Each number is 200 + 20 x the weight over its row's rms, rounded and kept within 0 to 999. Layers, rows and columns count from 0. The size before them is the row's rms in percent of the matrix's.

# down: layer 6 MLP down (transposed), 768x192, rms 0.045, rows 285-351, columns 160-191
# gate: layer 6 MLP gate, 768x192, rms 0.197, rows 286-352, columns 160-191
# up: layer 6 MLP up, 768x192, rms 0.186, rows 286-351, columns 160-191
down285,091,196,171,173,200,231,196,206,204,188,192,228,194,237,196,233,198,216,172,224,175,193,216,252,218,188,159,213,203,196,181,200,209
gate286,114,239,201,232,197,193,182,188,208,219,204,195,187,169,178,178,207,195,189,216,210,210,202,201,172,154,200,202,191,211,192,198,187
up286,117,216,187,178,196,171,178,216,185,165,177,200,180,186,222,198,195,201,202,199,221,204,183,200,159,197,187,195,228,223,207,209,212
down286,113,202,198,183,180,171,212,206,191,204,200,178,205,181,195,200,199,205,214,194,199,205,173,192,225,186,195,221,222,212,184,198,233
gate287,110,230,204,198,239,179,181,222,201,166,195,202,220,176,200,173,208,196,190,196,187,186,222,166,206,173,218,167,213,189,196,191,170
up287,114,199,199,199,171,197,224,189,150,212,200,158,197,212,188,225,218,162,228,206,183,160,201,193,177,185,226,259,171,234,219,208,218
down287,114,175,207,170,222,239,201,192,213,201,222,208,185,179,214,236,194,214,175,211,198,185,207,214,209,213,196,147,189,220,185,205,210
gate288,102,189,200,178,178,192,194,209,204,176,214,193,225,188,164,214,215,214,146,204,215,204,216,188,183,194,207,194,206,185,201,218,173
up288,110,179,164,222,192,226,198,198,225,231,186,176,191,154,197,207,171,184,229,213,198,178,202,182,186,222,222,192,206,210,223,172,205
down288,109,215,211,203,199,186,219,189,185,231,177,164,178,204,200,203,188,192,200,210,175,204,204,199,221,202,206,229,160,207,171,225,203
gate289,107,206,206,218,172,198,204,224,229,193,204,219,197,188,218,202,205,195,197,205,213,229,214,214,180,200,211,209,201,238,217,191,181
up289,109,202,167,224,220,183,225,207,197,216,220,177,186,224,235,175,207,209,175,192,222,183,186,210,203,213,182,187,192,200,194,217,199
down289,103,191,154,212,205,168,210,182,206,221,188,188,205,176,184,253,226,203,215,202,204,230,206,208,195,188,189,207,193,215,207,219,179
gate290,083,178,171,196,176,234,203,169,206,202,195,213,216,175,196,190,181,161,221,222,188,234,193,193,167,222,213,244,216,197,210,197,183
up290,084,214,174,228,174,203,191,210,228,163,205,186,219,220,202,254,218,175,186,192,195,246,222,182,227,198,159,189,191,195,191,200,209
down290,089,207,212,188,180,169,218,193,191,182,215,213,203,209,197,190,212,198,167,215,201,220,182,205,215,198,210,196,201,230,194,179,225
gate291,094,180,224,215,206,143,211,206,190,168,197,197,197,166,199,186,173,229,179,204,212,204,210,196,199,200,194,208,233,214,242,183,192
up291,099,218,172,243,198,207,233,192,219,211,177,188,245,205,148,237,195,200,209,220,176,216,183,203,196,188,175,218,181,214,217,215,202
down291,102,209,206,225,209,215,226,159,206,206,197,235,195,227,227,220,200,218,225,213,203,190,189,209,237,214,206,231,188,214,208,194,188
gate292,105,236,163,203,178,234,225,234,172,216,213,183,177,220,153,227,220,198,201,210,219,155,189,205,167,242,192,190,197,182,210,216,181
up292,112,201,168,232,195,213,231,202,189,216,218,223,184,200,226,213,225,212,200,194,198,185,212,182,227,217,193,210,188,178,192,220,174
down292,104,205,219,187,198,164,194,200,189,195,193,219,197,212,175,194,166,203,215,222,192,205,184,195,151,187,195,232,190,241,206,182,188
gate293,041,193,184,207,239,233,185,195,194,167,187,217,201,191,218,217,162,198,188,174,218,236,187,225,213,210,208,192,181,188,211,218,188
up293,041,196,192,190,169,201,174,200,215,207,219,214,207,195,193,181,202,201,237,188,196,219,200,203,196,189,215,205,155,201,217,195,202
down293,042,185,207,203,208,201,219,194,191,201,188,219,179,183,220,192,184,159,212,228,231,232,173,179,190,215,207,200,191,184,213,200,203
gate294,106,177,200,206,205,211,201,234,165,199,198,208,200,201,174,186,207,213,183,203,199,166,208,188,200,176,204,183,194,215,192,193,222
up294,116,241,206,233,225,204,196,205,177,217,207,175,189,199,171,234,184,180,143,189,191,181,221,187,201,189,229,196,186,205,209,177,212
down294,114,230,192,177,188,205,208,201,168,195,167,236,185,215,141,211,194,230,206,208,198,202,184,218,191,198,190,191,181,197,206,223,208
gate295,117,181,187,179,191,185,181,207,199,210,170,240,203,196,229,214,197,156,192,199,229,179,201,187,170,197,228,176,201,219,184,230,166
up295,105,203,173,202,222,213,219,204,186,198,190,211,241,234,184,184,186,214,186,215,216,206,226,207,180,223,192,206,184,161,208,209,168
down295,114,228,229,207,183,234,218,225,224,189,162,165,233,214,192,217,174,222,214,203,179,238,183,230,208,217,217,230,196,229,171,176,177
gate296,105,183,211,226,216,207,233,220,184,206,180,173,196,236,222,198,204,188,228,174,229,180,190,208,235,229,218,197,198,193,196,200,178
up296,099,233,216,186,195,245,226,213,200,212,227,181,191,202,213,237,198,199,199,235,211,191,212,225,243,206,205,217,216,178,198,159,209
down296,100,178,199,233,195,227,220,216,177,211,216,210,210,202,201,182,202,177,175,218,206,202,171,226,230,199,194,199,204,205,190,195,213
gate297,116,217,188,186,200,196,191,191,175,195,170,181,159,208,196,226,210,242,219,235,198,182,239,234,219,193,190,217,193,205,217,204,205
up297,119,225,197,161,180,166,189,194,200,206,208,194,200,190,173,179,172,246,205,212,194,220,198,196,224,178,178,236,208,163,191,217,229
down297,115,195,210,226,173,218,177,214,231,222,191,196,181,209,181,224,208,216,187,172,172,218,220,153,180,197,230,203,217,187,217,175,217
gate298,106,210,152,208,225,167,213,187,193,186,199,191,171,207,202,190,184,212,225,221,192,218,186,241,189,207,229,173,175,223,197,235,177
up298,109,222,194,173,209,208,228,245,207,209,176,191,171,201,227,207,189,198,213,220,202,206,201,201,196,216,189,229,185,234,168,187,192
down298,105,209,218,200,187,247,235,199,189,214,202,217,221,162,247,188,192,200,181,227,201,210,219,195,204,206,220,231,212,214,219,198,200
gate299,079,201,203,217,186,180,204,221,227,226,181,207,179,164,195,172,197,195,223,179,220,168,192,177,232,195,188,244,212,183,193,191,167
up299,085,222,178,186,212,177,183,158,177,159,187,199,239,215,183,197,217,161,200,211,208,195,184,189,170,183,209,153,214,199,231,205,208
down299,090,180,200,207,166,175,218,242,203,224,228,214,213,204,207,194,209,209,205,220,162,180,195,213,200,198,207,195,184,222,222,174,192
gate300,102,182,198,232,180,200,216,265,209,186,197,181,191,198,194,223,158,213,195,213,231,217,188,215,194,184,219,162,153,206,184,194,191
up300,101,233,174,162,156,194,210,223,164,216,222,208,216,191,235,229,169,173,198,225,161,203,225,223,208,182,198,187,162,198,195,185,219
down300,098,218,187,211,200,197,200,187,246,207,208,176,203,205,211,192,226,210,168,195,206,196,196,198,260,186,178,209,198,175,235,246,224
gate301,097,208,202,179,215,236,183,205,200,225,180,168,209,226,178,162,204,198,185,194,182,209,217,211,197,201,196,224,210,212,164,216,208
up301,095,194,181,183,209,194,161,191,204,205,202,243,165,198,216,225,171,219,188,204,223,219,228,202,209,196,162,220,244,211,181,196,172
down301,096,216,180,184,226,182,155,160,193,176,196,248,182,217,206,211,217,159,204,180,200,227,206,198,172,195,208,202,218,188,198,203,193
gate302,111,215,227,211,182,228,199,172,221,201,214,212,205,211,189,172,169,175,195,164,196,186,170,235,176,229,219,207,187,230,205,199,204
up302,102,190,175,187,233,170,228,207,199,232,171,214,210,223,227,225,184,173,209,188,181,225,187,184,205,170,203,199,241,211,197,218,231
down302,101,188,184,213,192,232,200,211,232,184,219,208,138,199,161,189,196,211,258,206,251,196,221,212,227,196,208,194,193,204,178,214,172
gate303,106,231,228,152,241,223,235,183,188,190,194,170,213,219,195,202,206,223,175,222,183,157,171,202,205,190,162,168,199,212,179,225,161
up303,120,200,206,210,227,177,202,228,213,214,200,176,213,218,200,199,179,186,183,194,173,198,209,181,170,200,181,206,167,202,205,201,168
down303,111,193,209,214,208,198,194,203,170,233,180,206,189,232,191,219,180,207,192,194,211,222,171,211,207,167,194,222,227,179,211,217,220
gate304,101,250,204,199,206,197,209,170,180,222,240,183,193,214,202,227,181,192,151,204,188,190,185,165,215,190,204,176,210,208,212,176,184
up304,110,191,221,217,202,157,138,222,264,236,213,219,162,202,196,185,210,198,170,232,180,215,188,198,181,226,171,194,177,201,179,199,199
down304,090,183,225,189,197,211,197,225,207,202,166,207,238,176,206,203,181,190,189,176,196,211,204,198,180,214,188,209,161,192,217,206,246
gate305,093,228,146,210,194,186,213,184,241,195,195,181,201,213,150,202,235,192,193,172,193,187,211,181,212,214,194,232,237,210,209,195,224
up305,097,226,212,187,191,218,242,213,203,243,200,188,231,184,204,214,236,175,168,197,195,236,148,201,178,195,219,200,201,182,161,208,229
down305,100,234,200,211,180,198,223,248,172,197,222,175,214,164,190,214,208,178,209,197,180,171,196,169,234,179,198,204,198,178,200,196,208
gate306,083,189,215,195,218,200,178,190,198,202,199,241,236,202,196,179,167,227,204,195,204,217,166,183,240,241,218,210,214,209,207,186,224
up306,094,245,200,171,226,194,173,180,185,188,222,190,156,239,203,216,181,163,161,234,194,178,192,214,217,168,216,171,199,204,224,193,228
down306,085,164,214,226,195,214,238,252,217,200,195,204,226,173,199,175,180,224,267,171,197,191,221,187,161,202,234,224,186,188,160,185,203
gate307,112,212,268,210,227,164,209,191,188,213,180,200,228,223,214,164,207,167,181,189,230,225,222,185,187,198,202,249,181,183,220,198,189
up307,111,179,186,192,199,217,188,193,198,191,199,172,211,177,179,210,204,190,236,228,207,164,201,207,209,217,204,184,188,172,209,193,198
down307,113,183,220,219,209,193,226,202,179,246,167,194,182,238,220,186,203,218,211,170,180,204,205,196,195,162,206,207,173,208,210,197,225
gate308,110,211,200,211,181,222,161,196,211,202,204,215,196,177,215,232,213,207,186,205,204,215,205,178,195,139,232,203,218,224,197,211,223
up308,116,195,172,192,184,205,214,178,251,215,216,181,206,214,210,180,192,220,180,164,210,184,207,203,219,213,214,183,223,199,179,244,170
down308,107,198,217,191,224,201,184,213,198,198,198,195,165,212,206,184,212,245,200,206,213,218,197,213,223,184,175,176,203,183,204,222,179
gate309,094,180,173,197,202,199,174,170,258,217,212,196,223,206,233,185,203,233,226,200,182,178,179,186,217,174,197,221,171,190,202,188,194
up309,089,183,205,198,193,222,184,211,204,190,214,219,216,212,211,207,162,217,212,210,168,185,201,204,203,178,243,182,190,158,217,167,218
down309,092,223,193,178,220,192,191,200,191,223,199,227,178,218,169,202,181,205,181,198,192,188,182,196,187,177,147,232,218,220,211,229,219
gate310,095,201,196,212,216,201,225,192,196,197,164,185,187,187,194,185,211,199,221,191,204,196,178,235,213,223,213,203,191,205,191,175,205
up310,104,189,194,171,208,241,205,203,207,224,242,222,222,213,197,208,182,181,215,194,204,179,171,197,181,181,182,177,207,186,216,197,203
down310,100,187,198,216,182,174,192,199,206,180,190,178,190,204,240,189,228,210,186,213,220,201,219,179,204,186,245,201,171,231,216,209,184
gate311,105,215,227,213,195,234,187,211,198,242,245,217,139,223,197,192,214,207,199,217,168,211,208,204,180,207,207,220,191,226,182,212,188
up311,103,171,217,222,188,187,193,228,195,240,201,228,200,200,213,203,172,202,181,206,223,239,233,238,181,167,170,198,201,222,164,176,179
down311,110,210,189,177,188,208,154,171,208,210,205,192,200,227,207,176,207,179,209,202,211,203,181,191,214,176,239,185,188,209,161,209,208
gate312,102,225,202,226,202,197,179,161,180,165,221,211,155,217,167,200,236,213,221,184,184,217,188,237,173,193,194,196,218,237,216,211,188
up312,102,190,222,218,219,183,210,229,218,214,208,188,183,236,219,177,224,222,206,229,226,198,215,186,202,204,204,185,185,197,234,216,164
down312,096,211,192,218,186,196,227,212,163,196,188,183,173,167,178,213,171,212,229,256,194,217,165,209,189,217,198,203,185,187,170,184,211
gate313,103,199,185,205,176,184,181,257,205,212,188,207,203,212,208,169,186,216,194,176,180,175,203,199,209,192,194,200,154,168,178,198,190
up313,104,200,190,165,206,206,212,194,159,190,173,197,221,183,188,209,207,208,177,198,196,211,185,182,198,189,241,197,201,219,193,213,194
down313,106,216,238,189,216,196,219,187,208,226,208,206,152,193,171,195,200,171,149,184,200,202,216,205,188,221,213,186,214,177,193,192,227
gate314,092,242,172,210,200,223,189,192,201,179,184,188,194,160,232,208,248,224,202,209,204,199,201,207,183,224,221,208,164,228,188,215,208
up314,103,225,222,171,194,182,220,205,208,227,237,162,206,216,198,203,167,222,216,199,199,172,192,187,247,202,177,175,192,206,199,204,177
down314,092,190,170,185,213,221,162,205,177,204,223,225,232,183,194,209,189,194,199,207,204,214,206,197,188,208,186,211,237,220,237,210,231
gate315,096,226,184,160,190,201,195,195,184,217,170,234,214,215,192,189,203,196,249,202,215,202,199,164,205,193,235,211,239,195,165,190,186
up315,102,197,230,204,219,191,197,173,203,195,159,198,174,185,216,197,217,216,192,199,190,205,192,200,193,185,204,217,230,172,175,170,158
down315,095,191,165,134,152,204,145,195,216,207,220,197,208,229,195,190,204,236,203,197,205,223,204,233,203,217,194,179,189,205,244,220,226
gate316,111,236,160,187,192,188,205,202,216,210,206,198,178,216,203,186,237,216,217,192,190,215,166,195,157,180,198,195,208,190,204,193,174
up316,104,200,209,187,207,203,183,217,205,203,200,222,204,234,216,174,186,227,187,196,241,205,204,208,177,197,180,225,156,181,203,205,188
down316,107,216,206,190,204,170,218,220,189,187,217,227,188,192,204,201,216,216,208,142,213,211,172,179,195,173,192,219,194,177,195,207,174
gate317,100,205,187,191,211,193,223,238,209,204,209,207,195,191,210,198,197,194,185,217,207,202,130,235,213,181,178,179,187,210,202,187,183
up317,098,176,177,201,195,198,177,187,229,230,170,149,219,200,214,182,176,208,204,136,203,198,186,200,186,213,196,206,201,166,194,208,187
down317,101,187,220,183,227,171,221,132,168,196,235,227,229,211,181,193,188,175,181,217,211,191,204,211,202,238,190,208,238,202,197,167,234
gate318,072,234,201,225,194,211,206,171,205,174,206,191,227,191,180,201,188,202,201,188,187,207,198,193,234,197,224,177,196,206,244,183,183
up318,073,178,187,193,209,185,183,195,167,216,190,219,196,176,200,220,202,182,231,170,193,192,191,165,216,200,207,202,171,253,177,213,220
down318,081,196,201,186,190,178,190,219,193,195,185,221,181,206,196,172,238,196,202,221,182,195,220,200,195,205,190,241,232,229,197,202,187
gate319,105,209,212,172,212,177,172,199,209,215,220,180,182,193,193,195,166,181,210,199,227,191,178,195,198,215,229,170,181,193,210,182,187
up319,108,180,221,218,214,232,211,144,220,175,198,194,197,192,217,196,208,203,206,188,181,192,231,190,206,220,190,193,199,199,217,252,208
down319,100,204,180,177,166,212,216,197,258,203,209,203,222,199,195,236,226,210,206,218,197,208,183,211,198,202,202,178,182,196,185,168,226
gate320,087,177,186,222,190,211,173,191,193,227,195,222,174,201,213,246,196,239,199,187,202,204,185,185,195,201,239,222,220,176,220,231,180
up320,093,171,239,187,202,214,162,212,243,232,213,191,214,195,190,199,204,212,203,206,219,215,191,224,198,188,195,184,204,197,183,170,187
down320,084,212,187,212,209,209,201,205,130,208,206,205,193,177,212,197,186,196,201,218,174,205,183,198,179,181,223,172,181,192,187,194,181
gate321,108,192,213,200,198,206,195,216,198,219,169,207,200,202,179,194,183,236,182,194,206,204,198,180,216,186,208,262,208,189,197,181,157
up321,100,250,177,231,213,231,198,203,206,227,160,217,233,196,175,214,219,211,189,192,176,196,221,176,191,196,198,155,169,233,190,200,225
down321,104,221,210,174,170,189,192,196,178,212,180,197,213,196,180,179,197,225,212,174,211,189,192,200,234,163,224,176,195,210,207,193,218
gate322,107,199,213,206,189,196,226,199,174,203,212,163,219,221,188,207,208,210,223,203,189,188,221,187,190,228,243,190,179,222,185,220,159
up322,108,194,221,212,219,210,177,159,202,186,193,227,217,209,190,202,185,243,191,211,197,198,196,210,208,182,229,241,235,206,193,188,178
down322,107,191,189,205,228,194,170,209,215,230,180,205,185,212,207,237,177,180,236,182,196,194,198,199,202,209,217,200,202,212,207,204,203
gate323,110,222,227,216,211,168,201,170,201,180,218,196,201,190,231,209,206,204,213,160,182,171,180,194,188,233,233,211,192,237,140,191,161
up323,099,207,199,226,231,210,229,202,199,165,227,198,179,227,258,188,214,176,192,200,193,197,206,221,188,179,234,210,178,188,159,204,198
down323,103,191,177,191,206,215,184,195,204,200,197,186,206,202,143,226,180,225,216,227,210,202,200,234,236,192,184,205,176,170,179,234,192
gate324,100,227,223,176,178,185,215,190,217,206,244,172,174,210,196,201,213,175,192,156,166,222,192,202,163,200,188,223,177,205,223,186,175
up324,102,178,210,202,219,238,199,195,211,212,214,210,174,201,185,224,164,240,219,230,202,209,212,207,184,201,166,214,183,198,220,175,197
down324,100,199,214,194,173,220,179,196,186,209,198,183,206,186,201,190,216,222,190,226,250,209,201,175,161,230,242,227,223,169,199,200,215
gate325,088,188,206,210,254,203,206,240,179,205,212,194,166,165,197,192,204,211,189,220,209,174,157,214,233,195,196,204,209,196,217,172,224
up325,090,172,209,200,206,170,202,246,159,158,180,175,182,225,231,207,187,182,200,187,201,186,205,186,206,204,201,197,212,176,197,189,226
down325,088,224,220,192,253,188,193,181,199,183,195,240,163,194,197,166,208,178,247,224,211,209,176,210,191,185,169,225,214,203,189,222,210
gate326,108,157,212,222,213,197,192,221,217,214,202,227,194,227,205,211,185,225,203,195,210,198,188,229,213,161,236,191,214,206,199,219,181
up326,105,206,229,186,197,221,188,190,208,173,193,204,225,201,213,229,213,212,207,192,178,203,197,197,160,186,195,226,209,187,199,228,158
down326,102,149,207,204,195,223,164,176,182,189,179,214,175,200,226,209,196,191,145,204,207,196,225,214,217,194,195,191,215,164,223,214,191
gate327,086,190,225,178,215,209,175,212,229,189,171,208,220,174,202,143,196,188,178,200,219,219,217,211,196,200,208,182,210,175,180,200,210
up327,089,190,232,216,238,189,168,217,242,192,175,215,204,153,201,177,211,166,187,198,206,210,219,191,224,177,223,201,189,207,190,174,207
down327,086,176,213,187,194,219,188,180,205,245,203,204,185,247,206,176,180,195,200,201,207,195,155,202,190,239,226,192,164,191,223,201,201
gate328,103,220,198,181,179,206,218,188,194,206,232,176,199,173,172,185,196,225,212,239,182,215,169,202,197,215,203,200,203,167,171,183,193
up328,103,216,202,209,216,157,195,213,192,198,219,181,204,202,196,191,179,196,190,232,215,197,178,198,210,189,204,193,249,197,198,192,206
down328,105,191,203,195,207,244,192,222,241,213,174,204,196,179,214,166,224,209,189,183,166,189,205,214,203,175,198,222,214,233,223,182,198
gate329,075,180,200,179,193,206,200,219,213,222,192,201,200,213,177,211,237,222,204,200,239,227,178,206,137,205,180,174,166,227,238,155,194
up329,079,226,207,203,246,202,191,180,209,188,214,206,218,208,212,223,213,211,206,203,235,187,188,239,215,215,212,209,238,175,231,183,224
down329,078,190,197,181,183,209,178,204,203,218,207,172,189,221,228,226,194,146,168,183,207,241,172,205,210,230,210,226,210,204,229,195,201
gate330,101,225,201,158,226,226,212,196,184,232,216,175,170,169,183,234,199,202,196,174,184,200,193,210,195,181,218,204,182,206,168,175,169
up330,101,201,209,211,216,172,199,201,170,253,225,185,212,225,204,175,216,209,179,189,237,204,210,205,224,187,205,205,182,196,199,197,218
down330,104,242,181,192,169,236,207,203,212,146,211,181,203,191,200,173,168,188,245,216,183,211,207,196,221,203,155,202,195,210,200,222,212
gate331,059,197,199,170,216,194,201,214,206,177,222,230,205,199,189,206,205,216,235,199,210,206,190,212,220,226,220,217,187,243,190,174,222
up331,056,210,231,215,176,212,221,214,179,209,182,206,207,217,223,210,188,206,175,209,172,202,208,209,172,195,195,195,237,153,199,225,200
down331,069,252,213,175,179,201,183,206,184,207,188,204,218,208,211,158,187,181,192,215,189,193,219,195,213,223,150,208,187,204,199,160,174
gate332,105,219,201,166,183,175,207,205,237,206,188,178,190,174,209,171,218,215,193,177,183,181,211,185,170,211,198,216,184,162,212,188,172
up332,101,213,211,207,202,214,190,203,194,198,225,211,222,219,207,214,159,241,207,188,197,189,185,212,181,220,191,234,183,188,208,188,203
down332,101,225,171,182,165,206,184,194,235,200,190,222,231,181,223,196,212,220,217,213,211,198,209,180,213,218,203,199,180,223,194,208,206
gate333,100,184,196,192,192,189,213,224,208,248,196,209,194,213,225,195,151,173,215,185,210,221,196,203,186,204,175,201,195,205,211,204,202
up333,102,175,228,202,181,209,203,167,203,189,195,212,177,218,228,193,168,218,208,189,197,189,218,245,212,180,157,196,191,193,208,169,205
down333,100,201,191,214,205,180,204,197,188,184,195,187,212,181,188,216,165,236,220,172,201,201,169,193,197,230,199,193,209,186,204,174,195
gate334,107,206,242,202,177,200,181,222,225,213,219,184,151,192,192,180,223,226,232,198,178,198,208,202,176,230,203,216,183,211,200,196,194
up334,096,214,206,193,187,205,190,204,185,182,230,201,184,166,167,181,189,176,201,190,195,165,227,210,191,215,198,212,196,222,209,185,197
down334,107,214,173,207,212,181,182,211,209,209,211,217,198,235,224,203,224,196,232,194,181,242,215,197,217,218,215,204,183,209,185,180,202
gate335,101,185,187,199,191,185,165,219,220,221,217,212,182,209,208,227,240,170,203,190,186,188,211,192,187,161,239,161,198,215,198,219,198
up335,106,195,210,166,204,210,191,225,213,209,203,191,202,196,214,232,201,193,193,222,215,149,184,206,173,173,181,159,212,189,222,242,207
down335,106,214,164,244,217,217,209,183,212,215,211,195,174,190,207,198,184,197,199,188,225,211,235,232,185,173,222,183,191,223,173,182,138
gate336,075,180,187,193,195,226,153,239,227,178,208,201,187,150,207,230,198,226,189,177,203,197,148,186,184,226,195,214,215,205,219,241,178
up336,084,193,201,213,173,183,236,166,219,213,207,232,234,225,213,186,214,197,217,198,232,208,228,231,183,209,203,222,192,201,232,239,210
down336,077,198,192,186,195,213,164,199,208,193,205,176,213,197,190,204,201,228,241,175,191,193,212,213,223,216,185,155,220,206,185,207,195
gate337,071,213,159,200,194,195,237,216,192,195,210,236,211,176,188,220,206,169,202,223,195,252,200,223,198,212,192,192,213,212,215,212,214
up337,073,199,219,193,193,236,180,176,228,259,197,178,211,198,200,195,213,244,240,166,207,195,219,202,186,220,217,211,213,215,177,217,187
down337,077,240,195,217,190,218,192,183,214,204,216,179,185,215,211,210,183,179,208,219,183,186,172,188,197,219,214,215,207,193,213,206,202
gate338,096,176,202,194,189,189,177,240,219,233,221,225,201,203,180,224,213,185,195,207,207,188,180,168,192,210,194,206,221,231,208,250,172
up338,088,153,217,227,188,224,188,214,205,218,190,217,195,191,218,204,235,188,217,190,210,216,219,215,182,225,201,238,214,195,196,206,204
down338,095,187,178,206,204,211,178,206,189,177,172,190,182,200,184,197,192,203,186,233,208,217,177,186,214,150,196,201,217,211,231,208,186
gate339,097,187,215,211,161,198,214,187,189,209,203,235,223,194,183,210,204,244,186,189,151,186,175,188,209,186,217,232,202,187,186,216,208
up339,103,246,220,202,235,162,171,187,210,172,180,168,225,205,173,222,193,186,209,221,236,198,204,184,204,176,197,198,232,205,192,212,187
down339,097,189,215,182,228,216,205,234,193,183,185,223,196,246,212,196,180,196,204,200,227,225,235,176,214,177,199,212,191,230,236,190,232
gate340,109,183,225,216,206,183,206,186,208,185,199,213,205,192,183,193,168,225,210,189,175,177,211,189,189,164,194,196,202,226,220,218,155
up340,112,210,184,211,177,201,243,184,215,202,190,166,185,198,193,197,262,179,186,192,203,177,218,204,181,213,193,214,201,227,225,201,187
down340,108,174,210,214,202,199,193,206,244,201,201,212,240,201,173,175,198,206,224,172,210,205,180,187,202,196,230,204,185,190,168,186,210
gate341,115,230,185,184,213,168,228,205,177,188,254,187,228,204,169,193,204,169,180,234,232,200,211,208,199,211,214,233,197,185,222,194,196
up341,109,188,206,203,184,196,208,147,171,215,177,206,227,173,198,213,184,186,194,218,186,200,197,205,224,213,197,198,149,186,207,218,179
down341,113,195,189,237,188,144,169,191,216,206,198,166,214,207,190,207,214,197,209,196,190,180,205,212,177,201,204,203,168,213,215,206,194
gate342,105,198,193,206,239,217,181,200,201,206,167,199,178,235,196,208,190,217,197,228,175,207,188,204,174,182,214,172,195,236,217,173,181
up342,106,210,169,182,180,201,194,210,218,201,233,195,192,191,211,193,199,196,191,194,198,163,172,195,197,196,179,187,193,231,232,172,204
down342,100,232,198,191,180,191,227,245,193,196,206,182,167,211,242,171,230,183,191,174,203,213,213,200,196,179,221,187,184,180,156,190,159
gate343,112,181,191,224,195,218,184,178,231,220,236,205,191,180,217,210,191,181,186,167,189,214,191,175,166,188,235,181,186,210,188,195,224
up343,104,170,212,176,192,214,170,177,179,189,188,239,203,200,186,183,235,201,194,219,230,206,231,223,199,192,186,196,209,222,204,202,267
down343,102,240,204,199,214,207,239,196,179,215,194,189,209,179,225,201,227,235,188,217,224,170,202,191,208,209,234,197,177,185,200,204,199
gate344,064,239,216,201,179,202,197,190,178,223,173,227,243,205,177,251,205,204,190,222,186,199,185,239,195,202,195,183,180,200,191,173,231
up344,071,232,184,189,222,204,239,173,257,177,201,211,166,199,218,175,199,195,209,216,171,201,198,170,185,189,234,228,188,218,231,212,208
down344,075,164,226,210,183,189,222,191,152,217,210,193,216,186,216,240,214,228,202,185,250,175,178,217,216,168,208,193,210,190,170,208,187
gate345,103,194,214,226,198,189,203,161,211,186,224,233,162,178,194,160,181,213,191,207,207,205,203,234,227,168,196,206,207,212,196,221,209
up345,103,230,184,204,212,202,206,177,198,207,201,192,221,204,216,226,189,235,184,186,187,219,215,177,199,186,165,210,188,218,223,203,222
down345,117,219,199,229,201,204,203,227,188,194,204,195,205,220,215,171,202,225,239,192,206,203,184,216,196,216,220,221,214,204,206,179,219
gate346,092,205,233,206,239,182,201,188,186,245,181,182,188,193,208,190,193,222,234,210,207,170,235,195,192,189,225,199,186,209,209,213,196
up346,094,211,196,179,196,203,225,207,200,247,191,170,183,212,150,198,199,207,192,183,211,211,204,188,195,196,159,204,176,227,214,224,201
down346,095,197,207,222,227,196,154,184,224,207,204,180,205,199,186,221,178,222,200,191,211,175,186,173,224,217,187,197,195,205,199,193,211
gate347,110,198,205,193,198,200,203,235,177,211,190,191,204,219,185,203,219,211,235,210,202,212,191,191,188,206,179,175,184,211,212,190,189
up347,113,228,190,185,214,202,186,209,171,206,185,222,212,182,165,177,186,187,209,167,210,205,227,194,197,230,206,194,238,187,225,195,217
down347,106,173,214,206,214,183,195,184,207,165,181,185,226,209,244,247,199,181,185,209,214,207,217,201,188,169,183,199,195,182,205,198,185
gate348,101,222,198,252,183,193,207,210,222,211,207,209,168,224,210,241,170,167,187,213,214,166,187,204,210,195,217,211,202,200,194,217,210
up348,104,231,189,197,204,219,206,178,191,227,193,190,200,206,216,231,168,196,200,227,206,168,208,207,191,218,227,207,191,219,209,198,167
down348,104,208,243,178,179,195,214,222,197,199,170,217,199,195,193,160,177,197,177,187,192,205,197,223,211,172,194,184,196,213,208,227,234
gate349,105,186,184,203,198,184,201,179,235,212,199,207,219,238,165,162,184,211,234,212,200,198,193,204,183,190,202,224,197,211,213,229,192
up349,107,179,211,238,206,185,171,206,201,192,236,215,226,232,201,170,189,216,185,178,193,174,193,173,219,208,186,206,197,197,165,184,165
down349,111,172,196,191,162,224,239,202,205,187,167,210,174,234,211,237,204,194,192,168,191,211,199,159,187,196,204,176,184,194,185,178,204
gate350,096,184,196,177,187,194,216,177,217,150,164,203,192,193,195,212,200,196,238,229,194,193,205,188,186,197,209,212,230,189,164,224,169
up350,091,224,215,204,195,215,236,202,190,181,203,195,196,200,169,197,192,175,194,213,216,209,240,166,210,186,192,209,227,210,212,214,193
down350,095,202,211,196,192,242,205,171,189,190,207,197,171,223,214,219,185,202,194,236,189,192,197,234,221,155,173,170,180,186,227,183,176
gate351,108,190,209,213,186,172,204,222,186,207,201,195,171,212,215,184,244,219,213,179,187,206,220,188,212,220,215,194,184,194,206,163,221
up351,105,160,208,216,212,203,214,175,200,200,197,182,220,213,192,182,196,202,183,207,214,225,197,189,217,218,228,229,192,236,206,215,215
down351,105,206,210,176,181,185,212,211,183,234,201,212,187,178,206,171,195,170,212,205,188,230,208,202,184,184,204,229,199,186,219,222,211
gate352,110,173,208,220,193,190,200,162,163,236,208,180,191,201,192,182,216,217,193,188,199,204,149,194,204,184,219,196,205,214,187,195,216